Weights of a small GPT-style language model, trained from scratch on English Wikipedia: gated attention.
Each number is 500 + 25 x the weight over the matrix's rms, rounded and kept within 0 to 999. Layers, rows and columns count from 0. Numbers have three digits each.

# o: layer 5 attention output (transposed), 128x128, rms 0.129, rows 84-127, columns 0-127
# v: layer 5 attention value, 128x128, rms 0.136, rows 85-127, columns 0-127
# up: layer 5 MLP up, 384x128, rms 0.172, rows 0-8, columns 0-127
# down: layer 5 MLP down (transposed), 384x128, rms 0.0376, rows 0-8, columns 0-127
o84:506517509536472546470509490475500471519553471474496510512556476494457543523500511463486478476511493533468524522505550505532501516507508522520527479467509470540533462501510568446463551469465494550515507474464486502510477495503558459498500486544459479490480519511477485516467515521498496488444487468455465531485504509463536475497515463510504550540484551515504537494464474511504481476532
v85:483560513476480480465489500535505474468475490488469504479491484518491497498496489478516506503500513478505482519492493490493502476480553521443534483477517518496475495521542521521475486479537511531503520495524509502515490532478523526500534471501484501500496503517485492490485509545502527517513530480476480510497496562499484514528511528535473492517475457472506514499558521485526496523472
o85:507544471514511471502482494444521500501475474474492486504527473491491486501502434503499462505539489522533461474508520495471503485494485507494486528511492472496541521492490493529494515499498505459478541503495482530510512485534454526484499530495503526515532520443492488557543511505463442498446498510473505528498513479516478474500508474513535534476532562501519503466464497464505477456528
v86:536449524482493479511492531505519515476552539485479448482522438516506477492472506502480444487499510526559493470545458520490506464474483459493493532554508505493500542480545510516481523492485505488505500535483517502529466550516503479521510452487503500500496510514476524499490480463516458504499425452539468486543455523489498497491463475478475518485508495509513509470523447480546518536462
o86:486521477486491483527517499480477515547480486501468469517506531479503507531464515497495539505484485468496489503465511547492442490505502578506486495487513507520520515493540467439507529474532460517513467471515465472556568473507484523461468521480451479539506509462471487478520532506488486512474521499469536508501487475502485528518480498512498483492468529492462489479494456487507528509481
v87:501522524482506497484478548554474544535503522537513525528492508435438483514499508520496479490468550517486496494485530502509447491497541540480506539520479511485519528490475486513506499454516507521488539498548501488520493455527477527531517560462526528466464518501457475468486511555463469499512497522501513455525520492550535485507535483460484493487530452522501503511510523438463475527511
o87:525498500474500485500513516455487453526496519520502481501508545450471548507519497509473485491524466461551430525509434490503595465452528476506487536464508508500510463547511493532508509492491505488489525480480520507530543535486509522458505451497492488530449473514524492470499517482536535515546488502460483513509433491537493521518516557499463493509434525476532504503479528497524497497521
v88:458515455486510539531541519527529516482522566519502515502494515516473567500533493504520503515477489446474466512504464506497514511521466518530551497474517500449466482514481512505480506522498492494489498567492500498506465553470507507447513512476509479499527520502544494495501444497496538518449497475524482478499435478490512533503487485498484527511539480482534481498483503467497499454527
o88:514436539497476452507451484484503508496493492494519501496513450484532499505483494478460443467527547495547473476516550498490515536437524477515505518527499528539474504491482519475505507460508500512487505509489527530512505478498489461481484468489488484474480520515472491496528546538453526466528475500486467464471515506537533507494517486467506474504491522530486545472522501526532558543466
v89:477524511512492552529494487505484514496509550503488462457441491476551465520532497497502514494519464507544473561481501481511505494530494498494501502499511494507486498453488464542505518522513497470526539462468483554492497497508480531465513530480478449498478509494480530534531513500513526492517475480466524505490516466450503484544513488435495523497540527460540506480491527501469500519453
o89:522508480488484511468487488480511461464505481467511544543536445509473511496479514488506499439490543468492523515501499522524502535504474531533444532495497479491556519583542499509509477520496528499481522516517494464505463477485492488550552506516499578485472464526524479530490508482484481525498499467514534464502512483525489490479503483522500465484477492473531527544499517461518556500543
v90:477471517506497503502509541487479524474485486490489510482509438496495519488463488523478519528529576461483524508527513496489498518496505504519507475529492470497501490454543499509477477461484507476525503478464464492462514520464483456473481473534504513507519504548481533473531482507511500526484490501493490507542476465493516523519508519516509492495455507568494503500533514456546510523473
o90:527488470496546505534518493499526534517507456510508476510537532465490525484513495471504493501472459535498489521476547513477502495478477535462483532484526484497516515570474535531450494497495494464479478520514539502541414472472492518504493519460506499548568488477471495488509502487491502524483489505525503500504519513506529468480517567514483519495528503454487408472484478506486534518505
v91:533542465525468449474484529526534536570554492447504460514486546496473489494520494499473490476454456498497515533510520470496517467475513485512493483495530526490507490528479528508514498465510515509473548464486514498557536498530504481485527514505524509495469466522459532475500512515570535483463536479469471457465497512499462481466495527497475480417482507494558500489482507493477473494469
o91:473510500491513531493534503502428466513454505462524520532528512514498509502478507497499498530503493462510487457494464513518513506481510492503518479442468421494548533485508490496518495453482477472453439479502534507476501503488546528497523498529514494466473506444498494492476539516457452496519448525522488476491509517516527526540520557517491524505507510492439474524508542510497512512556
v92:562450490526512455494497528483522490498519490557459426525486551517534527534546514544484488528470473489465497475494546531508455537482499487464476488478567481451501516487511481474494463480486504499477517493518528472556519515496575469534471540526497514488513492516538455482490460534496486513490496435508471491545487455504495498507498478508502456534511482545448506471571546512503517452523
o92:450497531504510525480493518515500503473494516488463482525521547478456481493513507484517464497507506535467453502492549516505551468486488508520575482491493589542525513506507457545513481514498466525481488476468479540503456494495543504498478485463482487539507540529500481482481541533469418538522494490449510514508515533457518514527485488499523517498498466509516513478494467529519533512524
v93:539493502483492524521424532458536507478484508449520503464548464541462514461471498466512484496497508524526533500501530503523465472518511491457500485528485495529537527470515521506457506499479488515512531497547474499488492511503502478548494508534523565499498507466510515527476563511476512503496563511518544506505523486541460517487488476497498533477491534486532497487489497500468487536528
o93:503504497525539479469544491490490504475506493540480526526430537502526488528513499513481558529487506510470462486512463482513508523493482502482430499487467455511475465529554474471494532469465452515466516434474512521514511474469446502514557505468472452520481465477527508457473498526492532539457513481489500500516504532523554491503499521494513519498515493486449537529537540487528498503521
v94:491514505530503508525494470456502519536461474524495521449494491479472487529520552541444509531505507491479560492491515513490478470459519478495489507513441512518490477487489520490442490489532481502519479503577474499463477537516454520507500507487479495530510514489441520458531512505462482513530563512501510461524505517505511500521472499474519489476512501504508464503440495517498507515533
o94:491513518498514465479506503481504512521552518468495474469500498476535493477487478473527496486524522498484492530513477481486503478487507508473498544486540536544525534503531481500460494501463493464460527478495504517541521525492531498476489496530514506494499453506474534498479542484518507477438509529494519505491473516512518467538501476480492473476478459465457504540510543469485501509479
v95:529480482480420473575535470393469492459517542478490500537534534527458502523510484492511492504505475503512518522485537487502503501479478442535486487476493522525509516502480499509475462507493454541482539472496474490481503468503470511482533488513465538495508465469540591506469513475492505469501527492531550451508499531532512494540523528537452511486525555474537524515521501489454470452525
o95:503505549482530491427495482526553462530479506525483514466465498485505505508496513476508525469492514505483478453513478493514460489470524502481494526512530496512494501511471469475472528526506495530549499535490546464475521494481493479505532446518535492483479478521470458503532573534464520523562507501468485536474525530478534515522527503451533530518513476490514486489493455519519441489500
v96:505527493494508501493542471495496506539466504527485511494513479505486515489518549474521486537522459501509479484494552492486507483532452503487555497493499510515467525472466512500489515539494491467477516462470486522478460517545476482513493513487477484508494495488525449501474473505511502478488492510529511478489502491536575506512486523526472478546493451511503496462505497516507500479508
o96:460503545499449485519541495505471528463495478464473496484479478475499550518523493482516491501481525495469533492538475557474485500490503555467481555538489527508502493472495517527484435475498555473495526470504530508510510502506561529495534490558505535501549494541516518478522477491482460497549509480487476495537499478524493454479477487458500520445483517511485521520506480480523504507520
v97:419507577476510535506502505491439487546438477469511521496479494497447499516478480494481498563508504490533526489530462509515476517510485512473467459503504497496490512496504501503532499461517503540519505474525526493481510474500484500453507555510524505476546467495485479509517478509499489523519491512504494453536505543485522520486528447473475506494446489514474474509498505511558473473477
o97:570500476453514472531504467516591497478501524523524499512482520464454489504511445505523516491490455533484513506501503502541511502474519519516509462519518471530511517515452512496493526518487504483492468506466489510494473508523522514515487451544471492530504523514482490506509503496506473525531562513479496564493471495477479449506514496501504487521517532561469531496540534478476487472529
v98:516436496483475479489500439502515496461509537478514475429521567460511497487500556493510541472489518483478472470516526527577441507506496513473530573478490518490496547503493476477490507486506435538514506486484493507490480516502582477490541515559512464471508463497497488462524527472496496467491472483514486483491416499423531449455475531478512462530492526585454476537527530503533483540513
o98:512507544481524463535503553531497510534513465547481500525470521491488485519471443493449466500467499533474485489547496554492511474484502451489487441470533536481492467506539481482514484496510502506514514512470522463517505539582510498458442459444525533488503494481465503471544523511495445514497500475503546521501553542477486511495490436563480470463474452509494466489508509496475579499511
v99:499482533498492493456483479529540480525477513538437515526517453505453475518503521521547495526498507505501457492503467517501484519497471544484475475517496511510459522497508493495492555511511467491501499454487494503547523527454572528523518546513510472535532502507500516501526488542478482511528500473522527576487492546526470485550510471499482515484495506482486517534520455476516485495527
o99:526536469518461489547488503462482472460531489494496512533503537509522510578518487502520500503511537527488511457555501425498489484537516535455487482486488517523513483507572504516539514465522513485525522550545488513495490515505501482468501482474457526538489536492494451447468533431488492494479531529450440510566555505497484517469489526525501509505510525525504472472517504493487469483503
v100:482494549524517526498467491514530515544501456514512514493485480515501498502514482492483536504532455573513500476545489482530487489505516524489491490504461477488489489506538543497482503489514509495459467477503477492467532522496517488556534520498506474512486472508515548499486500524513452539510481519507533471519502524480512556497523497497533517518495528464497503517479503524545498518533
o100:534485467479491507470527481492453501474519511475478509516463501545525497521505498502529481520516531513522485554489501513504499506488480510465520482466502483508512460491496470511507503510501475472506506479503499532498477483474492482453463485471490524526495558494489492496477474518512520481483529484554521484506502482533475489525489465459480458485462514501514503499486473481435473483462
v101:515516514449512516501505475590461504479504521504495503509467509517511495527552494526478465537512518458516503555464549512490534491504487526479490471523474500492514476487497472504501527475520553422484474496467501417493468455459490522543475517438454487523508509492505478481507490525533491499494495507441523478515457501522502502558491480518513516539515513548507540504527531493478498520463
o101:462476461559531542464489538414526527486463498501494511513521496450499529519515504511497534458518522499514480471537504469419546522494533463532534514541454493493497498487495541528492490501475495518468493497529504502514512531547531481497480489488504531495493506527484502500549508506519478524472521497547478494518476439519497495477514498485477523497509505499505495495475513472490531505523
v102:550502522464476487486501525526541526479496517455529486529503520514509459472496486536519447522535486504495529433532491538520470444491495467512518530496501478518462514502503478481493561477499467503483444479499582479476512524580496559491535465538519481501529493505484550497508492500488478506526513462482488537507483509484516525501447509543483486441502518527500504488473518456465481503511
o102:448480557525486466529493458521418489501495497507533505461478550493497472514484524507501522483473522501467503540525484458512499494483549494471494479504519526497542523522492516466542508491498507496526486474492469522501500514490484494513474494518532505501492533459455499512451549496505473463461521481530521513520463503545459475484474505484536549512477539453461495545502491565561518506487
v103:509501520519514555507539476518481454497498495495517476468514474510522495516547493452524507478469489516501494455484516531524525551458491525524482486516490507442539462467492536498492453492578499547470514457476491492472513529476522464524491522534499491499553468468525498508474480422499518491519493525475530521512500473543503499519542500474496487485494471489486473476519505516500477480527
o103:500463500484476473478490463549509486523520494496479479545486509527458546514481467509539543485568460493517508444562460537471497473508515458520496515475474491535469514534463495491522558528467519480536482463522452509534507508509491489475458528509484541434493530490530496477487476569525478582467484491501506523521495538475530553476479453487499511485537555503520537508537432512490512507515
v104:468521581499507499511483529531460473470510454546499494501473532507511500491520481518478501482464531501514492515504572511543526520512499518510526569525521513506501487439519442532505565485522500572510446516528515486487493485472510467538437532565500497505504456544489475491562499528519500522499497487511516470542528474479531561505454429528519535490491471510473522525472496514514542515455
o104:540482497466499498512507475503537536495485530527512508489499479508523514509473484498508485531494511486504487509502511508512523466508459512503462478482465518504489514522539512510507487496511467535497458445463495454505520508516521499470493469454517487528522536473494539460452491553514479494448509523512445505503465497477507460484474516509521551532531468484510507475512490501558510511511
v105:521520476560489497468511495482465517511561456428460488532519505483552495492495527487497530497500468527544466453506496498533497494494515528478533530476525490457511507573489498516503478505487511499508525410498518490522499499507597511490471507505481501511510532454534481492490474541448454506480489487476512567479517504494521509558498521527471505476551505530511486484549537513513457487580
o105:474532504507494489499510528494497419494499519532529502502476551496444556488487458463499461505502468519454512480487521499506487503531478519532494517420503576517449498468498526513503485490483481500487527479519485525549511534516500491495503571500468508488455518544471466469535501500555425521521497478490479429509503528492503510489505516482491556543478521482545518472488530474462489496503
v106:472492540513476495526510548478472467523495478516536514491521475477483475475493446461518526500510500512548501510482503483496560474499510526499510504552493488493485504516538518524507524504518489508487524483530492514487524490517463484502529509478537501503527531501466508507521481509526479479481478481497498456478539508511497511488490472525517489484515486484509491512496505462488458518523
o106:489560456494487488501494494490528513483511506492509520506502504480522468498505504521467452467544490479503516518512468506492485494544484519462487504508459533528523495540464498487526491542499509487503441503502516488503521556488493517518486521521479482483485509485545522461476542435445513496545471534511514550566488505482512502522475494482476497482490442483481552467495499509488533429493
v107:498505503512519540504530523532489505503477487568526486477506535503468515540510503463526502495471501544501517493530455502480477476476466506452466496527461498499512525492534538483508498514466517487487514441495520431492522459523459564474510475503470504461477500479478491496484475525477458499534507532451511497539497542533510508530513490492512479471477504515510502528490499495500490475459
o107:480470479500528493468532510492521512496520527453483475536492510445481509439490459507538475523524462509476512487493502512506493467494540483578505467523534447465519520484446497513471517476516509495502508544476518515500512531478484483529484492513477544549465455486491481502500512458537458548520504495478511518483464518515511497437490486503465512505485493462467489504483507530464467495506
v108:503519475489484477493496490482491519512501562455490490520496480550511448507443499506511480513500487536496528508448469523536516495481535504500538482506512483481481473482492493487549561534485477521497451514513465454482495522512559508507506511515498494481506520523486526509521485486507489498488486453519525523467549471503473528516502501479481484464495529488477535472510465480471477459513
o108:462524499505456483516517485527539483481473459528499506514507487488513459538517494428508529535559498518467493492499490516489462468518466504498524510457456484473481487469500505564474509472447490518516505508524506516514489519479528515496513476477460485510492471503512491543505474517466518486534481551500503498471528508507488479495465504503499522537526533488477482524508507533464533476529
v109:497496531534495504520470460441506449483503493539476501508506491506515464520458489485538513546492483525473494427475519515504509566546502512458533519531491487539513521510481472483468517531515498486473508481502475497475458505499531471531512480507505500495517503501471480431503511495488554526460452485547485492506481578539534495501499438499522541459484491493485487524518489535468509501515
o109:516519480488499494499499542535516521469529500526483489545468476571477546489491470533455490505503508477491507504526507492514504508468477583472505490488576505495475518496572507509473462533459469469530497504511523551471513532484493485503471496508453515500516498482526521488536526530524471527515502526521483493501494504453481544518494526504498514485518485485469522501472510503539459491492
v110:555429498486498471481494512469527547473503557493475500494492483517491525497504516455464503476499532499530451519503536500496503500497518516550525489533479484515490556475472472447490495512510508502511510505467473475437484501495537454514512503523524523484463507524468485499511552496480510491497487513517480481542493467466533495462489525540483483519489506453522497486503488522499552530475
o110:468525491500530514474526539517491504457496481519544510482456550506510493503462509486489487469497542471476457531493526511478497528499509465491524507528534502557494447508512466522523467488448478518486527498489512444556551521499442565485498500487488482522509508479564478436509463541446516484479505501552495479466499496514494515523482462510501485497492483570460522532500489499511482500526
v111:477505485473478506503536530490468495552489496470486524522516544541518463469491474522434498503489491485540490482469467468462521484484513518463470489511510525495512491500503494502480511485473539466462508466533525461465556523475492545510480498555508499464509542459543547548468491531468498496507521523519531480536444513522501504422483499504480458496465507456474481513500494523499476511489
o111:520502527509550531492502499504545499467445515529506416483500510450493481527494498503495488471456509485471505513517447505491480438528461492512521542475502459459521496482503482512543492490534501507497481478487475507511476464516503486523559476494487495489473460518498513468498496498546515514497524521480489473540545461501462518538485474490472509497454497460490529567471491509509471498501
v112:505485502550503534505522470459497503502535552470444488530493463531534498544518479492485473458483437558507489514512494515506510479504482499513543504495486509465488461518489520507471470494520523551480505492515478535522486515519513491480543453566511507510523490492503490472499502484487526481524522469485478528450532510488532490520471502502472493462479501514516479449530458474494480499506
o112:486520477456506501535473504508482461505464458537498515476507481489465563499489502478479496520533479447485458487515474495516471511474518511528485463464482478494464554535500500475481510547495494416494519540552452494489513549464560515492477511465507469493498506495484536489482530538528513557442492561491526538503480513487503495505512500462491488479507513461515524488480486480472464531526
v113:487495507488521520565481490515525487521491559485497507478489485502461479524473509505508482481513487492507527472530480512506517477507483534501520485546477522494494480485503498525461524504500448509472481506504553489469485500503445598458556463506496472511448472479424529485498541526479515497538483489497506517465482496532498521456470551510518552473475515452480518511451503491557461543514
o113:475475460503459475447495485464477487475494466494519497489532462464540458496477473510481518487453530467460530566503430444467484536521471511490433493486527481521520553491487463482522507509516499501499505490478488489516504448517477500530504465508449544515524462495524469561528549442503540506520513521513506576507500542494521488478511496494498476441492476507471483500484502478475483509466
v114:463471456487516481515537489502479489499494467496491521487498521498481465545435531533473517526508495481483489470494484481537508494479522539559477518519559484511509482466451455491512524529482509527444484447523467476545485513481506478492518512535435493487460499529520547457465491459515512484501518508493494487504516483471480504496507482434464499509517481466534504489539496532489504507523
o114:536555493494483491483502456504508501518506495513541460507508562512522513500523470491487531450494486522507489488459529524502494441532450464542542503509499502470538503532498543492480484468531514515568572547482502487476546519474495477522449503482511535477456489476493479501474544500496500523516490489482480473472537488491512543469531509478533510437500482516460505532499451505488445511528
v115:459544574518519486485449487482453494528476513489513525504491474521486524471503556540499518537487474471500510494499465529505519471473481484477541469507510526497517515486522530510508496538505512509473496525511495500511506466573493485482514480486465517509490526533528469532499474472466451557532475489539508530522498511479528487502490524507507477525519517490485502515536517493497489453516
o115:540501513474518498517527512527515529516480484530483490509491519460514517516499473512502479501513495519523480481492519462475460527521517515541470530459492544515478526501498514524501520482474490508519501487535486502473523519500506543526485477512517523507482541486510555514516536525529475434475541510504513501523483475520521520492515516534484490528514456518524519515501490482508503472472
v116:486448546508565464492453490516506522480468498493510480463470509523496484456453481505517507506538494496471485512549473518486504484493515508496504501547476484440481500514475464535491518495523517524489502519525465511512513499513459500508517476513519512447468482521472510482505508448529499495500458518519473470523485478461480460462514509506465446517470503509462513581499467462500476515518
o116:470523468488468527489516512524517497498504508532486472487469513470515471538514502479457492506497514474509513509500497483517471481508489493476502512523522493491534490486524496479545521489444506495503533509510487514529453522509507499545473502518477498488477498500533532483487474562511498467494487444486536531498482490500467539471532496515528497493500503511469483435490551540543500531531
v117:515541498455533525495486526493482490508445474528491508498521485440535431477511511496488454520523548503492538508498528505506476491451542488479510508524491547542488498506497491484528523504478506470484468514483516486516485462496478526503474431516488494501492525488470486466507469525484484496533539529485526476489531512478434515504517497502540526480523514509538480505487514510544494512465
o117:539469508536498484507525483515499509532507498471522470468549517516467486465524503514531532523490464489481524470509469489439498455487501526428546539493480493493530463501491508507507495464496501499486500497542470515503539531527493453524512506471473505535460503456516551517508510471518481478476492457495461459495505487523453530537464537531473475493511472547458514500468484540487522500510
v118:486464518471552543527504505441456529487509471478520485472553482513489501478516475510473487487564512487535485523484483535501503529495467497499503527490505483509551474466504517523476524513575518499494450489470521473483518499477484552513501496519494512506522481484516463507513524466509548546480487531481515489509474466520478509420525509514464496553486476469572501452502489511493498495440
o118:518462500514531522489464529511547503488457495459459494483485488511530520482537522503524507473525519469472526534505478422496476468502485517499469531508502494499465551482494463452524511456490463494481521469520487521483535522467502481497538532453544451477502556480491530480511464508487477518516565490498521507528509504521505533499469529490494501479507494508525481523527477461509476493568
v119:493477489504488491485500484476492510551482424541536492462494528519469512533535499475454527434479515463505531519489471462459516521535475528515521474488554507508524552458491477504536518498529482498471495518524497540471541481494498513538496506531535524478499456518488522554489531441507470480486537528466521508479521453476511481537493494541507478520520515457498492499488454568495497459485
o119:474542521485485548511545485544506552467493528486487504485496455496483482489487497492562471492490483545504471527494458527518476493492557484514474459442509481550498490499517543517516498507514513500482471532495546489449495492500530485504506493459497448501534511507516536510494462508463520491519549521521499489437523553489491551460492519515514528484453524523502534542517475494514483495454
v120:471545490545532519500470480530496494439498482495488487508522509501531518512485541495496520516509556509481520512507460503475516486514514422505514510503502462487491535496496487533507490516505507464523554529543489483484514513453482526518450539489489540497509542490484538519471496523498500522488504530505480445473506495521538521522494459484528477534468544484558458455496500476451469482490
o120:508489493490491547469528516497503523497500453492482476505478485579484523507561481478519497549531501529505501486483534492514491505453475522496515458459492510488525488504435544485499476480495484500501509449497483478528502510521407495523509436467503465486500506508520520516495513532512504495493474535522499492511523493516515545425505509507495453500511455481508539537496523532504515473520
v121:511520562500539491469497447488426491508519474486494512531467527478518532488520476481519504509446505512488491449472502499524495490466571521463553439536512499483502540430493554566513488508486491500473541450432528516493484504537512492522489535482490534530531558485491446483505460527480481500514454502470474482534504510513542507487498472509523493540488469529519506514554524503514494453502
o121:508483518482519489495501515482512521477459504515505473454513491475446527488487506498498474518493461537434505509491531525465484461477423554514517527467519526480456461542488473467479508483497608428501531456518481476461512534505561504499505512546481472483489521513530499472524504497469475501480571511499521492576500488544523521497512516524512509521481460507425502503502461491477490519489
v122:447499529533515486540501510526508480506467467515474510473498480503495495517519515481490517468501519502485465515475488535491525547521531547512452495490435500495538519482495471509458529494523479457471526564457526502491473511522463535490466488469532456478471529554535477493520499524529494567490505517507502509465539475447489479474497485478487519529427494539522475504471510493528493561494
o122:536497490514518538517501500470502499504555531522495523455465526487549510508457453507484505526527475470486515506455512472451475489523515461525536514487527500532499510493504543484485501512517507491524487468508480459539497481519528479541481521460542527530530448557491516489517525489446493455468485514478493542485493476541559527481517530525533470533525570494547525508534490483484506522551
v123:512532547524460540460523497521451507527477534495512495496470465471481529507519517516490516540514500536469497532519526477471437511458506491461477429480522499502523474530514499493467527519449493549475515455485444512488513450529535488479472473520485502489476490472514471493450499492525504529535535471509513511541535491541429505516534507506510473524538473459511565437453526507493488471496
o123:459493523506547484490492472514565477483490505531466543480518488523529485443465503557475527503502479527484473531523425524497577520520515477543535469479524520478505523509524491489502510475490506467529490533521472519517480523520503519536480494513498479518498537558477489545474521487488484432511496491439496502514490528478526523482468481458501550476492537468481460550459522519485440460504
v124:483476527479513527506532472495516497499507462540484493499465490521494495475474497480503473502519520510481485510512525519528495478475517491462432499498522468476482477523541519444474510489471483531485465505513517511492476509513465471486517510517466452502514474519496450468504456527506525525506519484465526482468514503462459514502515478486507488454438465450488474504467477509489507527492
o124:499496497473450509512478529521533530489498516464522519532472528546559466484503536569489473512509516483503506489429466509487534533479518506548507492543495486500508505524504495483492516516537498495547528490488422537513462493478490506450508538522517567487461497468432539504495502466463501551507519494492506554521488514489555482489476508482526545491505553565515511488446507515497537482485
v125:496494491478516495512496505476482450485477441524480494486493505483499548487512454525462504519513516496480480505528536474489487530529517516472484539536486468525502501488524498504527499479508490488488509481512505482485447551492500501507502521503522514493518463530477520497492548493488477510490521506477471466542471487486504515497514477503479500469503482544514495528530503512499525456467
o125:521484480483504553481479528493541543509451543458494563519521531528503502495468498466470518466514466511506534521512492529456532514478536519484504462503527512522526518468566520495452487482478499447508524486455502512460507525561476517522474540501525492503467535495483464534500475491495493482432546528528537528533528518527513500500526471553503535531530500480464482496466482489479505559501
v126:462493540483486485515507429504501484485477458476500508486495513506444488501481492492503514497501526455548483522468493479484486493449493490539484497459515487524502503462486523491486541515536511494508510491502500531511460516471501503520465476476525482526485489466504528507494490479515492515499527497526512520480498503500484504507496485461507500493480516486491468522503488522478442448500
o126:549498479494498533494503486489515501530526506505462508465502483483512514522551509476512493480495503521455507494538456545504538491547481475520488527504457488472504490489496462498483501538502511467480498498550447445455501508493500542486524499508471524482481527488509521539487562432466522486525478493498500463500512532524482500502508504501517470477490461484520517515499471546524518517486
v127:486485520525504466415545466555477498467527530476472523506491441491495509409526552526491455499476509498464501479491480506468531515517552494474472555475498520514441461515487515483531467479462491479522537515472482493562494533548499538486494510517543498537486474495485526553477522501532491452512539525455502517491529498480497472478470512576484528448489491453480482480470559491547549508474
o127:471534485486507528515487501528496509491460472465524531445502503490514499476525490470465493527469500471498524539511551423466537495504519488528519487546470430495478488507521453506505501497471528503476468495459514481498494500595440522488454485484471505455516500514499473518497492518540524493483505493467493518566470502515503443494465528493553483508505476547466478546464523459480504530493
up0:525466493494535494511503475455492486479509500507509493526482500496503499485542533507526512489500481503498496439457479511475501506502474423493506504513496528525503474530522519471517477504482500488523474493487482458517522544496489520456529508510500512498483504470527489551504499476502502503519481502477527514484480525523532482493502498526461515474508485498477460529545473515522500478542
down0:498510475509449539479495504517506500505510539489514527470477478519479480529484502494506495529519495501510466456487477515525479527492499527519528470508495495470561495455476486495470522484509499540527487502502560484479563492474499472514529521514514516485528503520522483497486513486489474506528494461495479525520478490474540499505544470508476479483520511504493540460493474499499472511476
up1:509518513526447488438545523522469489505530507458498526486473541483457537529487476529509509498498479508478517482488474479482522503486542490506480464499475509519539532491494523525491529504521474514490514474486568492490516504520492534494552461503500488481521494519536514536491544500531523495490509513504511469468426505528518543509472474473508461491474501491479528496460519504522451532544
down1:486503489495526500473514498477476527548554499449517499478488451465492530539460506529496515471508467456442506509539497476537511511508515496494500512519488493552550480488445531514492543522481517508536508462510483452484472498502503500496470505523555455486486521514536461500531492518558518511468516529489510511461476532543507532508518493520499464506488505487477498532429468477520463521499
up2:558488514492491476531522520494461495479478495497491522535509529549454468486472567507475516490463513509475533500481527553457507536434515496514467483506526498528505527502554507526482516499503485494508532504510498494547492475526497477476530496480508499493516546488490482490513561523464509516508469503505510498490506494495526472483434514523495490501470477426516445486570457461447522517527
down2:490529467464528561476531491464536476508525504522489521511490476519448479517477490493475516498496481540505507486516425476478552549512473484486475485482507497528512520476478502483553478489500473523488502494552513488498471506443510502481491465515479495518518484474532454491548492515497488498482505486507513532486486530487528542530506539451451513480472490487495496530536477520470491471520
up3:487474500485505486495463509484485487529476515486510529505491534533473469508487518509465524513524532491506505487506510500495532496466487452482492449545487514505537478532515501482476510484508493496470532524504504483505491491485495536513497520515470484516455493534526507504492469472547479503494516433517470483490497489516499489503524567481450520522449510536483511504506514502509529521522
down3:503478483529454505491533502493462457508460503520481529496529486524499485491464472484508537492514514468494530499500467533484536485485503503519487497490494519535507489489504490462521504486515515497480479472526497492481483511491544513522500455476522485530531511545508486478495465468541456498502507465438494473497518517499494477477506511505467471515509513465486501461515476530488500472495
up4:499483571516529522490521460484476502523416513493489507449491512484554501483522534549459505483436501440486506502492520504471497485511455484448550540546492498486474465531482506553532504525492540484481462453503526477486500497550515464456499456553523532485498515504507539469497551513492497465485536476530512492502491475517511507495515494531523541488471507501490533511516475507538481498493
down4:499488490515517507500483449512476505492526537496525479535526499547499517512474472499496530476500525447479463547472476510476493490529487463499511499482489487471509534537520498508511515510485507475488431507486461525481478479460513463530509513520531523445484539488483462513501524476490538548480537505447483483493487490491522487479505462541513471460541550536522542464496485525548490539485
up5:502460543459484493499499493501465533537520519498485546522501526472521491540494496517507526499504488494516527533525517481470425455529526498514517510537483501484517506481496484524497529479515499469489444478511488538468488532487561525495564482519494531507460507487472483502542527494493494452498480451528499526519493487500510521481497519508469499530507497523590509517562494501463538486488
down5:538566488535495513512560487497544494477452507463526461531510545509539526465520452494513530512505487535507499489498526499462467535485514497521464549485516501466505508482497503509548511474526509530484520546521475510519465518531519488491481579530505552438523477513511498491489503499499472487458502519457513544502521536512490509546493507539471501474494522524500505493502488487578501487485
up6:507492488506519479513484518447506515532503513493494527470518494526501474509537476527495511496490507484502540564530496481550475488479535523474469505524550529515534518495508487491525460448498488488534490462474450492521529530538493491491503525477473513519492526520478511480490480511471515484500503517465517541513494476559480471464449492524495488495502512516490483476525503473481492523508
down6:548526488513530509510515470514505491500503449486530506503509463470511452502529494516506484473462473494529519511467502539501479495509489522482516486502534496515495523502518456505515455502562454470513479475491484473498491522503502510465517521484482520486518529522489482477489474486499551503489493461467522513533487564523490505502480486524494474538468507488480483479507504508518540509489
up7:479498451510471519493482487446468520507573494506536542522462516494501520512522504484499481511528507476506475512530480478504494515530472512458491544534499515484460523553494474494508495501496498477463536484492457503481503528437507451498501511534503493524522490505497477473523494486432505479524513463514470505507477487515516535507517514509507440476521506488517498516508515490498516468506
down7:470571519482545523485487487524508460520496498516572532505534513441508579532492505477536461510530538509492482493553500492485477531544467496495536503523501488503497461527458515483509528508461469509487552512495507454485499500459460491494510486506553469509457532536500498556488437498489546469472512492494510497487500525494485531468499547499473517500468464535504482504487491467504528495489
up8:500564486487529527527485474497472492493475510466517516500517513521463510453466508508487506521499456510492483502504496464518503487520494497509480506495478470487510538493526491524501476552527522482487510491469515442489499493507469475469424510500543484513450509509503484498480522507539515473498533458510480497458489522515499525519504522449512498495503445490509473532503529493523504518491
down8:505482536525449492481514511519548517517493514502506491510499530521557504500515539497508484466470513527454556516484546469579496516512549515478506498482451554495491511497548492501513498511483493474463463505450488527501499494487521503467503505486514476518481517504525488512469491554503522477509473512507550522456513488477510529489477517500479533522467477511500476482502550525473484474495